Weights of a small GPT-style language model, trained from scratch on English Wikipedia.
Training: a variant of SOAP for these matrices, 512M tokens, 3904 steps.
Each number is 50 + 15 x the weight over the matrix's rms, rounded and kept within 0 to 99. Layers, rows and columns count from 0.

# layer 3 MLP up, 4096x512, rms 0.169, rows 1785-1839, columns 128-255
70 39 55 40 40 63 42 47 47 61 60 50 30 40 52 71 50 38 67 67 56 59 52 42 69 34 45 19 67 45 39 37 49 50 44 68 66 56 32 59 59 42 42 22 55 31 10 55 53 48 56 77 66 47 56 58 66 39 46 55 23 45 74 33 92 19 38 72 29 61 70 24 52 39 86 57 56 50 63 61 31 60 62 26 46 93 29 43 45 09 24 42 27 32 66 65 48 46 68 29 82 35 66 19 35 45 32 62 67 69 89 38 43 45 57 71 50 48 52 64 38 85 50 39 36 50 57 50
39 56 05 60 50 59 52 55 41 40 30 64 21 54 60 72 76 78 39 37 39 38 46 49 80 67 70 75 48 73 23 46 41 30 34 43 40 58 59 43 45 68 48 44 39 40 44 50 38 28 44 81 50 42 44 48 60 19 64 50 51 41 23 52 25 34 60 62 65 62 26 60 84 46 25 70 37 81 36 61 71 27 49 43 39 58 40 38 59 41 53 52 55 39 72 65 63 60 39 37 33 54 57 37 29 83 57 36 50 47 56 90 21 29 37 43 73 47 63 39 32 61 37 43 68 34 44 43
55 55 28 84 47 53 46 59 55 35 56 39 31 53 54 64 53 59 73 79 75 59 25 56 28 39 49 44 66 63 41 46 57 58 41 55 41 47 43 50 45 50 50 39 50 38 54 82 69 32 37 44 61 47 63 38 59 49 64 33 39 38 62 60 49 71 35 42 55 45 35 44 51 37 68 28 40 41 22 66 27 72 50 58 57 42 68 39 32 58 48 52 81 37 49 07 37 33 58 91 38 67 49 46 66 82 40 26 38 38 53 67 66 35 51 55 39 26 36 53 27 34 89 32 44 57 63 39
35 30 62 43 69 62 53 56 71 53 36 47 45 56 47 68 54 70 75 48 39 44 35 44 47 65 37 51 37 54 53 43 33 26 29 76 66 57 40 60 57 64 83 58 62 45 32 72 46 64 61 41 34 42 66 40 32 09 69 70 34 38 58 46 60 46 59 40 53 63 49 32 38 52 54 17 57 38 55 72 50 38 68 55 38 67 79 67 49 46 39 33 60 35 63 45 74 58 47 43 52 62 49 27 50 54 43 16 29 46 44 74 39 46 45 55 59 60 62 72 65 58 64 58 51 55 16 58
54 39 63 79 36 51 49 60 31 53 51 56 35 34 41 73 32 49 50 37 52 50 34 39 83 46 52 72 46 46 58 49 45 51 53 66 45 45 52 54 52 32 27 50 46 46 65 19 57 68 38 42 40 51 39 26 58 38 33 39 78 57 36 83 56 52 46 26 91 47 57 57 59 62 35 33 40 53 34 76 37 48 60 46 27 53 50 48 30 68 20 58 50 61 53 50 69 53 43 45 36 43 50 68 46 26 24 81 52 36 44 42 53 49 36 65 65 46 50 73 53 49 69 35 48 47 49 58
52 48 55 34 58 39 70 48 25 36 30 35 44 53 68 46 68 49 54 42 45 55 20 50 48 49 70 54 43 57 57 67 47 50 58 60 41 57 49 49 49 49 58 82 39 57 54 57 54 45 58 51 74 35 45 59 46 42 62 86 73 51 45 46 40 29 39 59 40 73 29 35 48 55 32 31 37 32 45 55 17 50 50 42 55 61 45 42 49 33 58 42 54 48 50 63 64 48 34 57 36 34 41 66 32 41 52 67 40 57 40 59 60 32 49 60 42 62 47 38 61 42 36 63 35 69 90 51
76 73 67 28 35 57 38 39 36 70 45 47 47 54 53 27 39 56 51 57 45 46 44 44 48 72 57 59 44 60 01 53 29 49 64 52 60 64 45 57 50 43 50 33 45 44 79 32 42 45 60 37 42 46 45 43 38 54 70 69 22 66 62 53 13 58 38 36 63 54 63 43 47 46 64 80 26 42 41 65 41 33 46 47 49 68 61 54 51 62 44 31 42 53 58 87 35 38 44 28 45 63 49 68 59 53 43 59 50 53 58 45 80 48 51 49 46 54 52 57 59 50 48 44 85 43 47 52
33 43 47 57 46 58 52 32 59 56 41 23 41 54 48 49 80 60 58 67 42 69 40 52 24 53 58 56 30 36 66 42 20 53 51 49 52 61 42 61 68 60 48 39 29 33 42 34 61 26 55 58 50 69 38 45 52 49 48 62 75 48 21 54 35 63 31 51 75 65 56 30 40 37 68 34 31 36 38 33 52 66 84 81 23 69 36 55 59 50 65 31 60 56 57 64 43 51 55 51 47 51 12 65 54 57 55 42 61 21 43 68 23 59 52 54 47 76 85 62 27 68 38 45 54 44 34 64
57 44 44 58 48 44 52 48 29 46 61 54 65 63 52 42 66 35 39 34 45 44 43 55 51 61 22 57 39 55 35 32 48 54 38 43 33 36 51 60 54 58 76 61 72 82 49 46 28 76 39 69 56 10 42 60 27 59 66 49 47 43 50 50 60 56 15 62 78 63 49 66 49 27 32 32 37 19 38 42 70 64 45 54 34 55 44 27 79 52 52 51 44 44 41 36 54 55 62 49 61 44 65 50 24 51 66 66 65 51 39 56 48 42 64 61 36 57 46 53 71 33 60 58 52 30 62 46
44 36 59 58 75 73 44 88 42 37 52 45 30 60 63 50 45 69 28 56 35 56 52 58 50 74 53 37 54 53 57 57 40 43 70 51 52 29 60 30 25 64 33 29 56 15 53 68 43 24 56 48 40 47 56 62 56 80 36 77 28 55 32 59 79 65 45 56 66 57 29 34 56 46 23 49 17 75 54 56 64 69 41 30 63 40 39 84 53 57 89 41 65 39 41 35 56 53 31 24 61 12 71 54 59 61 49 17 38 52 62 19 56 58 30 23 53 46 48 66 51 47 65 38 60 56 53 67
45 66 61 46 57 57 44 74 52 55 55 36 50 38 51 39 55 58 50 13 58 57 40 54 54 78 48 32 58 63 57 65 50 53 39 54 69 46 57 48 41 52 69 55 70 59 40 43 47 51 58 66 62 53 53 38 36 47 40 27 43 48 75 47 47 63 43 55 70 55 51 70 42 60 55 74 49 66 68 62 63 31 38 53 67 64 49 56 58 38 38 45 33 34 39 52 56 60 43 60 66 52 46 46 40 60 50 52 62 55 22 45 44 44 41 52 56 19 40 44 15 62 69 51 32 23 34 31
49 69 47 47 38 50 35 64 58 51 41 68 27 57 65 33 54 75 19 43 39 55 42 45 55 48 46 59 53 62 39 55 51 25 41 60 39 32 43 55 53 68 58 47 55 34 48 45 53 62 52 46 64 40 47 25 52 58 52 47 41 39 40 17 49 42 22 58 55 50 51 46 52 44 36 55 39 38 50 33 67 48 40 46 36 23 47 34 58 46 49 58 44 43 54 63 40 40 34 67 34 48 51 49 50 60 29 49 45 53 47 40 56 50 80 58 63 43 39 47 59 41 51 40 41 58 42 61
36 21 72 17 59 30 81 48 33 45 26 65 74 58 58 71 25 65 57 78 31 27 70 77 43 67 41 45 06 56 54 70 17 66 33 43 51 54 62 62 39 52 47 64 41 64 49 42 27 41 48 43 63 44 26 51 57 37 61 54 52 43 38 68 34 48 39 54 36 53 72 46 39 43 30 46 49 75 36 25 55 64 38 73 64 66 47 66 62 57 63 50 50 54 68 63 50 49 89 57 36 56 58 44 50 46 53 70 49 71 44 65 57 46 56 47 52 76 44 13 33 42 27 35 33 49 76 37
55 61 33 44 58 46 72 62 43 66 68 46 59 57 49 52 59 43 74 56 64 37 38 36 23 66 55 60 30 42 45 32 68 32 51 44 57 51 32 39 36 37 56 68 47 46 34 56 39 50 62 63 66 32 28 43 33 45 56 38 50 48 54 71 38 21 24 34 68 58 36 43 38 39 68 44 49 55 50 32 64 20 40 43 64 38 35 78 17 65 61 59 27 60 48 47 64 63 35 55 37 58 76 42 57 41 35 48 51 45 56 59 57 59 61 66 65 64 44 68 66 57 52 52 52 77 69 27
43 54 36 49 53 54 43 33 43 40 52 36 51 53 78 53 50 31 47 40 47 60 44 35 58 45 49 38 50 61 49 50 27 37 56 49 69 50 48 56 42 84 47 47 53 31 48 56 56 32 54 60 33 49 50 52 64 47 61 40 38 31 29 71 65 74 90 51 64 46 61 51 61 42 52 21 57 71 46 42 53 44 50 76 55 52 47 46 63 30 39 82 19 36 51 56 49 23 34 51 66 63 36 67 47 66 49 58 44 52 32 33 48 51 59 50 32 58 72 44 66 46 52 31 22 57 59 52
63 72 50 49 63 52 48 56 69 54 17 77 45 64 38 47 36 51 56 42 64 38 52 37 32 50 50 39 23 39 42 67 43 56 19 42 61 66 49 59 65 58 63 48 68 52 61 61 62 58 67 45 37 67 25 49 58 44 51 44 52 42 73 34 36 55 44 71 26 53 47 75 61 45 63 54 63 50 56 35 45 52 65 49 58 47 76 48 58 52 44 67 52 58 67 40 22 60 30 54 48 53 24 40 52 55 46 48 14 82 62 51 73 43 67 45 41 42 31 33 40 48 57 71 58 45 77 64
60 45 57 77 66 64 46 48 49 23 53 61 39 60 51 57 33 79 42 40 61 32 31 32 59 86 42 43 58 50 52 60 61 46 42 43 27 47 50 46 43 82 63 53 74 65 60 81 20 31 69 41 47 52 59 62 44 52 53 54 40 56 41 51 54 66 57 59 25 63 44 67 15 41 43 43 45 74 52 46 52 54 54 52 53 43 54 51 36 58 44 55 64 70 46 27 65 58 45 66 51 68 44 58 98 41 51 73 46 59 69 37 77 59 67 70 49 54 68 47 62 55 54 51 36 34 41 76
32 11 29 44 39 45 50 19 61 54 38 65 32 45 50 54 08 19 58 51 63 62 66 59 65 46 37 54 54 20 37 43 59 53 65 60 34 56 66 80 34 47 38 52 82 33 58 59 23 55 39 43 44 51 43 67 18 73 28 36 61 51 61 17 48 52 32 39 65 43 56 42 61 23 59 52 29 65 61 53 48 58 48 20 51 78 34 52 61 99 48 34 49 29 77 78 61 55 31 19 28 30 44 66 58 36 58 53 46 72 54 64 47 69 79 32 56 30 50 67 58 33 65 58 42 46 56 49
47 74 28 57 75 67 55 65 40 59 19 33 58 52 37 40 42 43 57 46 14 43 11 71 50 47 73 44 59 19 41 93 70 54 64 30 27 78 44 40 59 23 43 30 48 46 65 53 34 35 38 25 68 57 38 34 51 49 28 49 55 50 72 73 44 32 48 38 44 43 45 30 49 41 18 59 49 56 75 51 35 79 65 49 19 46 23 48 79 43 57 30 50 35 02 57 45 38 53 58 32 40 51 50 43 29 62 71 64 69 68 55 73 45 48 59 33 65 33 73 85 49 00 21 40 22 43 25
24 39 42 66 70 30 32 51 66 48 35 51 77 63 41 22 33 82 72 58 27 11 56 80 36 62 79 55 46 40 33 65 66 43 51 77 67 53 64 61 56 37 24 53 71 33 52 49 31 73 45 80 54 48 34 61 53 47 56 31 61 83 47 52 80 80 56 33 38 55 57 63 34 19 63 58 86 55 49 51 63 28 54 19 69 29 59 62 71 57 76 60 73 47 69 63 36 47 59 27 56 75 65 11 47 47 57 66 51 47 41 64 52 53 77 77 27 50 53 44 56 85 48 60 57 33 27 46
43 17 37 47 73 73 81 34 24 58 78 33 44 28 55 56 48 50 54 37 45 40 43 40 40 55 54 45 55 65 29 50 60 48 52 42 80 55 40 67 78 60 53 53 29 35 33 17 51 48 18 46 50 16 64 52 52 46 74 44 56 56 59 53 60 51 34 70 52 27 66 40 87 37 54 56 52 31 50 76 61 58 39 33 36 58 68 65 43 66 35 56 33 77 33 67 48 62 47 68 74 54 33 61 70 60 48 51 35 47 73 49 45 43 41 52 44 16 50 64 40 33 50 48 73 67 65 55
50 32 22 79 49 47 35 38 45 46 37 44 63 24 50 58 49 66 74 39 67 37 44 58 41 37 92 80 58 45 38 53 47 62 27 65 49 33 68 38 28 58 52 26 38 51 39 49 41 75 37 54 69 58 62 36 54 51 51 51 60 61 65 67 52 40 54 51 57 42 61 48 44 39 45 49 36 49 43 51 45 25 26 38 48 42 71 50 32 43 80 48 68 52 34 47 69 54 64 54 41 54 61 49 44 70 48 57 43 32 37 58 60 56 35 71 59 43 34 55 44 77 44 41 50 40 15 54
87 43 36 61 36 50 17 61 38 46 59 63 49 40 21 41 54 42 71 71 42 71 52 37 56 63 68 56 52 59 60 51 40 61 33 61 48 39 55 47 33 55 37 13 33 44 47 65 41 30 63 42 57 43 56 58 45 54 59 74 49 36 30 27 55 30 61 42 54 51 53 51 49 41 48 39 69 66 50 41 68 40 45 50 68 52 35 38 37 63 71 54 42 84 51 66 44 26 65 38 47 79 22 38 59 63 56 68 51 44 59 32 59 54 55 34 55 46 21 56 56 56 61 69 39 53 64 58
69 40 45 34 72 66 30 25 38 59 59 57 42 55 53 45 68 58 52 41 67 31 42 32 39 54 54 64 81 65 41 51 43 76 26 75 74 70 54 48 71 54 49 35 55 50 40 47 16 16 71 51 55 45 46 32 67 44 24 50 43 67 62 64 51 53 53 50 38 41 64 37 47 79 48 37 57 45 56 61 38 50 46 57 47 54 51 32 43 81 54 65 53 55 51 40 20 75 74 47 55 36 24 32 67 42 37 54 74 19 79 31 50 46 27 48 64 62 48 59 51 31 45 40 34 79 32 31
51 29 63 18 44 22 44 58 38 55 42 12 32 51 37 31 66 52 57 46 38 56 28 67 73 44 56 82 53 69 42 63 26 56 50 85 38 70 54 43 69 66 68 83 54 44 43 60 33 27 64 53 74 29 86 51 42 80 46 73 51 52 29 71 47 34 33 45 25 50 40 30 72 53 31 11 20 56 41 74 28 59 40 45 51 57 42 59 50 28 37 62 40 65 38 51 52 52 67 62 43 58 62 60 39 41 51 65 36 44 60 48 48 47 48 66 55 59 50 56 45 33 21 50 41 33 55 46
44 52 56 35 39 67 46 45 46 46 71 72 81 53 57 41 63 55 58 51 36 58 42 21 69 35 43 46 34 42 49 36 42 54 66 53 47 56 56 35 65 53 48 39 59 46 52 59 70 49 33 40 27 59 52 49 76 57 32 63 66 49 41 47 68 42 85 52 62 42 43 48 42 52 45 24 59 51 29 37 41 52 45 55 76 25 44 49 78 44 52 56 38 52 35 54 77 57 40 61 37 39 53 47 44 41 34 50 44 43 66 33 39 59 47 42 51 51 52 56 28 67 37 61 40 58 55 56
61 57 66 40 40 67 64 68 55 40 32 67 53 34 74 58 49 32 72 52 91 56 62 53 80 51 70 58 64 65 54 32 34 58 54 66 73 20 67 57 39 38 15 64 60 37 23 46 28 46 56 77 29 67 41 66 70 38 65 70 17 59 38 45 59 33 50 77 62 63 26 36 87 37 53 63 43 25 48 22 29 17 51 51 50 61 43 31 48 47 32 58 31 51 44 65 45 71 36 61 71 24 30 41 49 71 31 60 46 60 59 52 60 57 70 40 32 31 25 52 38 77 40 27 33 62 64 46
33 75 66 42 53 63 35 99 33 66 53 40 51 46 52 25 53 19 32 37 22 38 34 42 59 57 46 65 41 54 28 46 54 46 68 39 67 70 41 62 67 61 56 45 19 27 47 41 71 28 73 60 52 53 37 57 64 42 34 52 27 76 58 42 76 32 29 42 36 41 58 35 22 62 66 30 37 26 43 33 68 67 63 49 61 26 36 46 19 46 60 33 54 52 54 55 53 54 56 49 47 59 37 75 89 58 76 34 50 48 89 52 59 42 66 40 46 45 19 50 61 40 53 46 55 53 79 43
56 49 42 58 31 85 49 50 45 49 56 56 60 72 45 49 40 54 44 50 53 36 24 64 51 46 57 09 66 63 55 49 25 24 39 58 68 32 02 60 42 41 53 16 56 63 35 51 54 28 24 55 36 49 54 23 57 63 54 24 42 43 30 52 70 09 54 44 62 74 32 57 48 28 93 42 57 41 62 53 53 68 51 58 55 64 54 64 43 50 23 34 64 41 69 73 42 49 61 39 64 56 17 38 58 23 41 46 38 39 78 57 77 41 39 92 51 52 46 41 32 22 68 39 41 68 31 40
54 60 56 66 58 38 46 47 82 25 63 51 42 32 32 31 69 49 61 64 40 51 69 57 67 40 69 63 62 48 38 53 51 42 52 71 37 56 69 48 36 70 46 61 54 57 49 45 54 51 49 39 49 40 56 57 68 53 83 54 59 44 73 47 41 44 71 40 47 33 39 45 43 36 48 45 31 70 40 53 58 49 42 75 63 13 41 45 49 55 60 46 69 28 58 59 48 42 38 44 51 32 46 48 86 61 74 45 40 45 43 57 37 60 20 47 50 61 53 77 51 36 57 56 57 40 58 53
37 52 39 52 46 56 44 49 33 50 43 47 75 47 43 91 47 38 32 30 29 81 64 54 63 58 52 51 34 71 64 45 16 45 45 73 50 63 48 33 48 42 54 70 57 40 60 49 82 66 54 37 49 66 50 60 45 57 59 42 67 44 50 60 26 68 39 17 37 42 52 38 36 45 31 43 65 57 76 59 46 42 55 59 54 71 58 61 59 41 53 67 67 64 45 48 47 49 46 57 71 35 48 59 52 12 67 43 31 52 60 36 32 25 37 70 55 66 44 41 38 49 53 47 61 69 58 44
52 63 46 18 48 29 58 31 44 36 67 77 22 43 54 27 49 36 75 38 21 67 57 46 06 25 45 55 83 61 40 35 60 40 19 45 48 63 50 48 57 52 76 72 42 52 54 38 43 46 64 27 82 43 37 48 99 14 36 28 55 84 51 65 12 67 29 34 55 45 99 60 52 17 32 60 44 26 34 69 55 31 76 42 77 38 66 61 42 73 70 70 81 64 52 65 65 37 65 46 49 40 44 55 56 58 45 77 42 45 49 38 61 21 30 52 56 50 51 41 67 20 41 62 53 68 34 65
73 69 55 64 40 62 77 54 44 36 49 41 61 56 48 61 50 61 80 33 21 27 42 62 38 38 46 53 07 18 50 66 31 43 23 73 48 60 72 31 51 21 54 52 45 57 58 35 33 45 55 71 59 57 38 18 79 49 76 60 35 59 35 26 48 62 44 34 32 30 47 65 53 20 29 51 41 65 50 43 57 38 31 58 23 61 55 64 91 40 41 45 40 60 55 34 27 56 64 88 39 32 80 48 34 55 44 57 40 51 64 48 49 40 37 21 50 52 60 51 35 35 55 22 77 54 48 54
47 62 40 34 31 94 77 51 77 58 28 61 54 33 20 39 41 57 42 33 49 31 54 68 68 81 46 51 48 48 39 50 32 52 52 36 54 58 60 46 47 56 54 57 49 67 34 45 51 78 32 45 61 45 35 56 59 61 40 48 64 49 43 55 38 51 68 35 57 48 45 41 34 47 56 68 48 82 38 54 57 33 34 60 44 61 60 58 41 23 45 50 71 64 58 75 56 65 44 57 36 58 64 30 37 55 83 51 47 44 67 41 46 46 56 63 49 67 48 52 64 69 36 41 41 32 48 60
54 41 51 64 41 61 58 88 54 34 39 44 58 65 64 47 48 69 41 67 51 46 72 70 51 28 58 68 41 43 41 52 37 61 23 38 60 27 56 47 40 33 70 75 46 45 67 61 66 57 51 71 60 50 60 53 46 52 55 41 37 60 23 55 52 38 44 30 59 66 52 52 32 46 61 42 53 58 48 53 63 49 36 57 23 63 41 50 64 72 31 48 49 21 45 49 83 55 89 66 51 64 55 43 38 55 50 38 67 60 45 47 37 53 43 25 62 42 42 52 49 46 24 52 39 51 58 51
46 42 44 09 58 76 62 54 48 73 41 51 42 35 56 37 22 49 49 56 34 44 68 70 47 57 64 63 78 38 85 60 55 33 56 40 26 19 70 59 53 26 60 53 52 09 55 28 59 29 41 60 53 59 56 64 38 70 89 86 47 60 47 52 37 41 55 38 65 38 28 64 69 31 48 30 26 31 55 45 33 46 45 38 17 52 42 21 56 44 41 61 51 38 18 64 78 45 54 47 33 22 34 81 26 67 72 63 60 23 34 64 30 57 27 55 53 42 68 21 58 22 34 55 56 83 68 36
49 37 64 50 45 38 49 62 51 52 60 48 53 74 58 30 50 59 81 62 43 67 29 68 55 59 45 60 37 41 42 55 28 35 58 39 75 51 65 54 62 54 44 59 51 58 36 57 44 68 51 61 48 62 63 38 48 50 41 63 65 35 42 62 63 78 59 53 29 39 60 64 65 55 50 24 68 70 59 50 65 47 42 48 46 29 52 55 52 22 67 22 36 67 46 34 29 45 59 92 30 59 62 61 83 64 57 45 44 59 56 63 49 42 40 60 44 43 63 44 39 62 81 59 50 31 51 55
49 48 62 55 50 50 63 36 64 50 72 62 79 65 54 33 56 51 63 49 54 44 61 37 63 48 18 76 51 61 58 27 45 32 53 36 67 62 22 55 39 53 66 48 40 69 43 43 58 55 70 57 52 61 34 55 59 62 54 47 49 65 31 55 69 65 51 53 69 45 42 55 65 45 46 61 48 62 57 60 50 31 57 65 50 59 62 43 55 43 54 47 49 24 54 64 47 44 51 51 33 46 47 37 32 56 57 36 64 36 53 62 50 60 41 54 37 46 71 48 46 54 46 46 59 39 57 38
76 36 45 18 52 45 41 48 44 58 42 17 33 43 41 54 76 32 58 54 44 60 98 63 65 53 39 48 39 49 39 41 22 43 46 61 58 68 41 32 54 60 53 50 29 73 61 33 34 55 65 24 25 59 42 55 51 49 37 71 47 40 48 38 41 53 76 09 59 21 70 35 47 63 56 65 50 71 65 57 52 33 42 55 51 55 73 23 61 27 61 59 68 68 49 40 19 55 52 47 50 48 47 51 29 60 31 60 63 55 32 57 42 21 63 48 42 89 45 62 38 79 43 57 54 47 62 56
44 25 54 38 83 40 51 35 64 59 66 35 61 40 57 70 51 33 33 53 45 71 50 51 45 57 62 45 32 81 35 88 38 61 32 49 45 46 60 53 60 54 49 19 75 46 45 36 67 53 52 51 51 14 83 42 36 57 46 65 78 44 52 71 50 34 62 46 53 58 24 73 50 55 44 58 56 45 37 56 46 59 68 43 46 53 64 56 66 54 78 54 39 30 40 38 46 49 57 39 62 29 49 30 44 57 57 47 54 52 25 71 55 55 65 44 49 43 62 62 45 41 42 51 30 34 25 46
21 40 81 65 42 31 69 39 48 49 58 05 46 60 52 42 48 44 35 32 45 53 30 80 77 43 55 43 62 54 39 43 76 37 60 42 44 39 44 54 36 27 43 48 55 39 40 39 54 49 46 44 70 30 24 23 54 42 42 59 42 36 45 53 30 51 61 22 56 58 48 80 65 33 72 34 49 52 61 55 62 70 84 63 47 45 37 65 55 43 53 35 30 62 47 19 53 44 58 46 47 65 50 61 26 36 42 54 59 39 31 72 39 58 38 69 74 35 33 50 40 63 56 37 53 62 48 70
45 41 44 39 71 43 47 68 68 81 58 41 62 30 31 56 33 56 55 45 53 37 42 48 23 58 44 56 47 54 46 44 29 14 11 47 26 34 39 50 58 79 66 25 47 49 30 54 66 63 55 67 34 30 33 37 55 43 46 72 67 75 32 65 50 41 51 52 66 63 51 51 53 64 61 77 46 24 61 63 39 33 60 72 62 49 52 46 61 35 34 52 32 34 60 50 46 36 48 56 38 81 55 26 23 38 35 59 45 50 61 40 42 45 59 52 54 44 36 61 56 51 45 23 41 44 82 61
39 46 44 38 43 70 72 40 46 42 52 56 60 31 46 60 58 52 28 64 49 55 60 61 22 43 59 48 41 43 63 67 51 36 47 52 58 52 48 18 38 47 51 36 55 66 46 55 61 31 14 56 53 38 46 51 53 33 45 34 30 42 46 46 31 53 30 47 41 51 54 42 37 44 52 46 49 36 52 60 50 53 61 40 68 44 45 55 44 35 41 49 28 77 55 76 29 53 53 50 34 67 31 81 49 23 20 48 69 20 61 62 56 51 57 44 64 41 21 61 51 69 35 73 45 35 55 68
61 28 60 73 39 28 61 56 45 53 43 32 64 66 25 59 45 51 49 33 47 49 49 27 36 10 62 46 40 46 70 54 24 19 56 34 55 49 58 50 75 42 43 42 41 58 23 79 34 53 76 76 42 60 30 38 65 44 46 55 50 44 59 38 48 35 76 52 45 25 43 66 38 42 38 45 41 54 75 29 35 34 37 34 40 30 64 40 59 20 64 25 63 76 65 63 34 74 67 62 40 29 08 19 09 64 43 49 41 54 37 35 60 55 56 55 40 51 32 38 16 83 52 79 44 35 72 56
53 58 35 42 51 75 43 54 51 59 59 31 38 59 43 61 52 33 70 26 40 52 48 43 43 45 63 45 47 37 36 41 34 60 33 47 46 78 81 64 43 85 48 23 38 49 47 28 47 57 34 54 51 72 45 36 41 40 58 64 34 61 60 46 43 56 60 47 51 37 53 68 33 44 71 60 46 55 46 53 60 35 59 38 49 51 61 33 51 26 59 69 65 70 46 43 45 58 72 35 20 35 34 63 42 43 53 66 41 04 77 57 71 33 46 39 52 64 64 47 38 61 41 41 55 20 70 48
33 64 38 71 39 55 26 63 51 40 47 43 68 40 44 55 59 46 49 47 52 43 58 58 45 38 49 53 26 56 28 54 57 24 60 49 47 54 37 52 63 54 54 51 66 34 64 40 61 50 41 51 32 41 53 67 39 61 31 48 44 41 62 55 55 50 17 34 64 57 75 42 55 31 62 54 58 33 52 49 47 46 50 29 62 37 29 46 48 63 69 44 37 62 56 45 43 48 48 60 42 62 48 65 47 57 68 58 42 58 77 52 21 34 49 50 51 52 57 56 42 31 60 57 44 61 41 29
27 34 46 40 64 44 33 31 61 66 41 37 47 52 50 67 41 45 57 62 53 42 64 38 54 53 58 75 60 40 32 48 30 26 49 39 61 61 46 52 63 56 49 59 43 40 58 44 53 46 85 52 34 42 56 00 46 64 54 54 75 50 60 63 43 62 44 41 49 66 40 60 29 66 53 64 51 77 50 54 66 34 50 54 21 34 33 64 61 29 82 33 43 49 37 66 78 55 31 59 64 48 42 24 49 62 48 28 15 51 33 57 34 67 69 72 42 46 41 53 55 39 58 63 50 31 47 63
91 40 57 33 66 67 37 31 48 44 35 44 39 39 32 65 42 63 44 12 51 47 71 08 55 50 71 47 47 30 38 40 30 67 51 36 33 45 58 56 68 66 54 37 88 57 56 72 38 47 56 67 40 39 56 29 52 46 51 49 26 18 54 28 59 62 53 54 54 41 46 11 47 46 43 61 43 63 27 63 55 49 55 57 39 76 44 65 61 31 34 41 53 64 48 50 47 49 68 24 57 58 50 56 59 63 47 57 60 28 57 71 57 43 50 57 33 43 51 55 45 41 41 65 35 86 45 65
69 45 37 43 71 47 51 69 88 66 66 69 37 51 60 63 52 76 55 62 50 43 52 50 55 75 59 49 20 64 58 58 47 66 21 38 73 50 50 57 76 50 58 63 39 88 50 54 29 30 61 68 83 33 44 33 71 55 51 40 57 74 76 25 37 63 61 51 69 64 30 54 43 35 46 63 48 56 19 23 20 35 41 65 58 41 44 57 40 54 15 67 67 52 29 55 32 59 51 50 29 62 44 73 40 75 43 36 79 37 56 43 67 39 51 34 43 33 47 43 51 64 47 38 67 35 58 64
42 48 42 50 65 51 48 45 32 22 33 52 33 36 67 54 48 54 40 42 34 27 65 47 33 47 21 72 47 64 47 47 51 37 45 53 42 69 52 44 37 54 50 31 60 51 61 60 43 78 50 53 41 38 46 39 52 47 55 44 29 49 56 56 50 56 64 60 47 43 40 51 39 23 71 54 57 57 54 40 45 63 38 68 43 51 45 67 50 58 66 48 48 58 49 67 47 51 66 62 49 70 70 57 43 58 43 57 67 49 58 53 58 12 66 56 76 54 48 46 47 65 21 72 38 60 51 59
41 40 78 30 56 46 43 81 50 37 62 62 53 45 38 46 54 49 42 33 49 45 50 45 45 35 75 33 54 38 33 41 37 53 60 68 41 57 48 62 48 35 71 49 60 52 60 60 52 76 58 50 61 56 68 64 73 49 44 57 56 45 64 52 60 55 50 36 57 40 35 43 24 56 53 65 54 59 40 40 61 49 62 55 55 34 63 78 39 58 56 42 70 60 54 79 44 52 40 85 52 27 63 82 59 53 55 50 55 69 59 30 49 33 48 43 46 57 53 48 53 55 41 54 39 55 49 38
42 66 50 26 69 69 47 48 71 36 54 28 38 40 60 17 25 69 44 45 58 22 39 95 28 52 65 64 58 45 25 68 58 50 72 48 45 50 70 15 46 44 49 63 48 32 19 72 48 59 35 58 66 49 45 57 56 49 41 52 24 69 46 00 31 35 08 52 48 45 53 33 64 62 61 31 54 30 64 30 67 84 35 56 34 52 58 41 47 61 40 77 65 56 42 15 36 58 47 25 57 75 33 69 63 56 88 19 32 59 44 53 50 62 60 33 28 27 32 57 52 54 60 67 72 61 58 45
48 45 48 52 31 47 58 38 60 32 42 56 54 49 51 70 64 46 49 45 51 22 24 52 59 67 42 50 00 60 38 37 64 74 68 24 44 76 48 56 39 54 43 60 61 63 54 68 50 50 79 42 33 42 48 51 48 45 51 62 47 46 74 59 53 29 84 70 72 43 52 63 38 39 60 40 61 47 89 55 55 38 34 42 72 29 51 73 37 76 63 60 18 39 56 54 74 41 74 45 26 72 39 67 58 46 59 58 76 18 31 24 81 72 34 66 52 40 48 72 48 30 00 62 42 60 30 43
66 46 54 50 40 35 52 75 46 63 58 41 34 41 41 45 49 71 75 47 51 29 40 41 49 72 41 65 60 42 17 60 57 54 42 52 60 39 50 44 50 46 39 35 52 63 62 31 64 40 41 68 75 53 20 43 43 64 36 49 38 45 62 68 50 77 30 53 58 30 47 50 46 54 27 56 51 79 65 36 62 46 80 43 40 48 61 34 41 40 54 50 40 73 64 54 52 57 67 36 54 33 57 38 80 50 45 42 23 34 46 23 49 52 72 69 62 51 51 55 48 23 45 59 62 40 26 60
54 48 41 24 18 30 54 46 45 30 66 64 73 49 34 41 75 34 34 67 52 44 60 48 21 62 31 39 60 51 80 23 46 42 71 53 38 50 52 28 55 56 72 32 62 48 74 64 41 51 57 54 39 45 41 54 38 68 47 29 42 45 42 68 49 58 37 12 29 46 37 75 35 60 55 68 63 55 58 11 55 56 56 52 79 39 63 47 23 22 52 59 45 63 51 43 56 53 42 51 66 68 19 39 58 45 66 66 71 54 79 67 63 55 64 67 42 35 46 40 55 69 53 45 42 54 72 68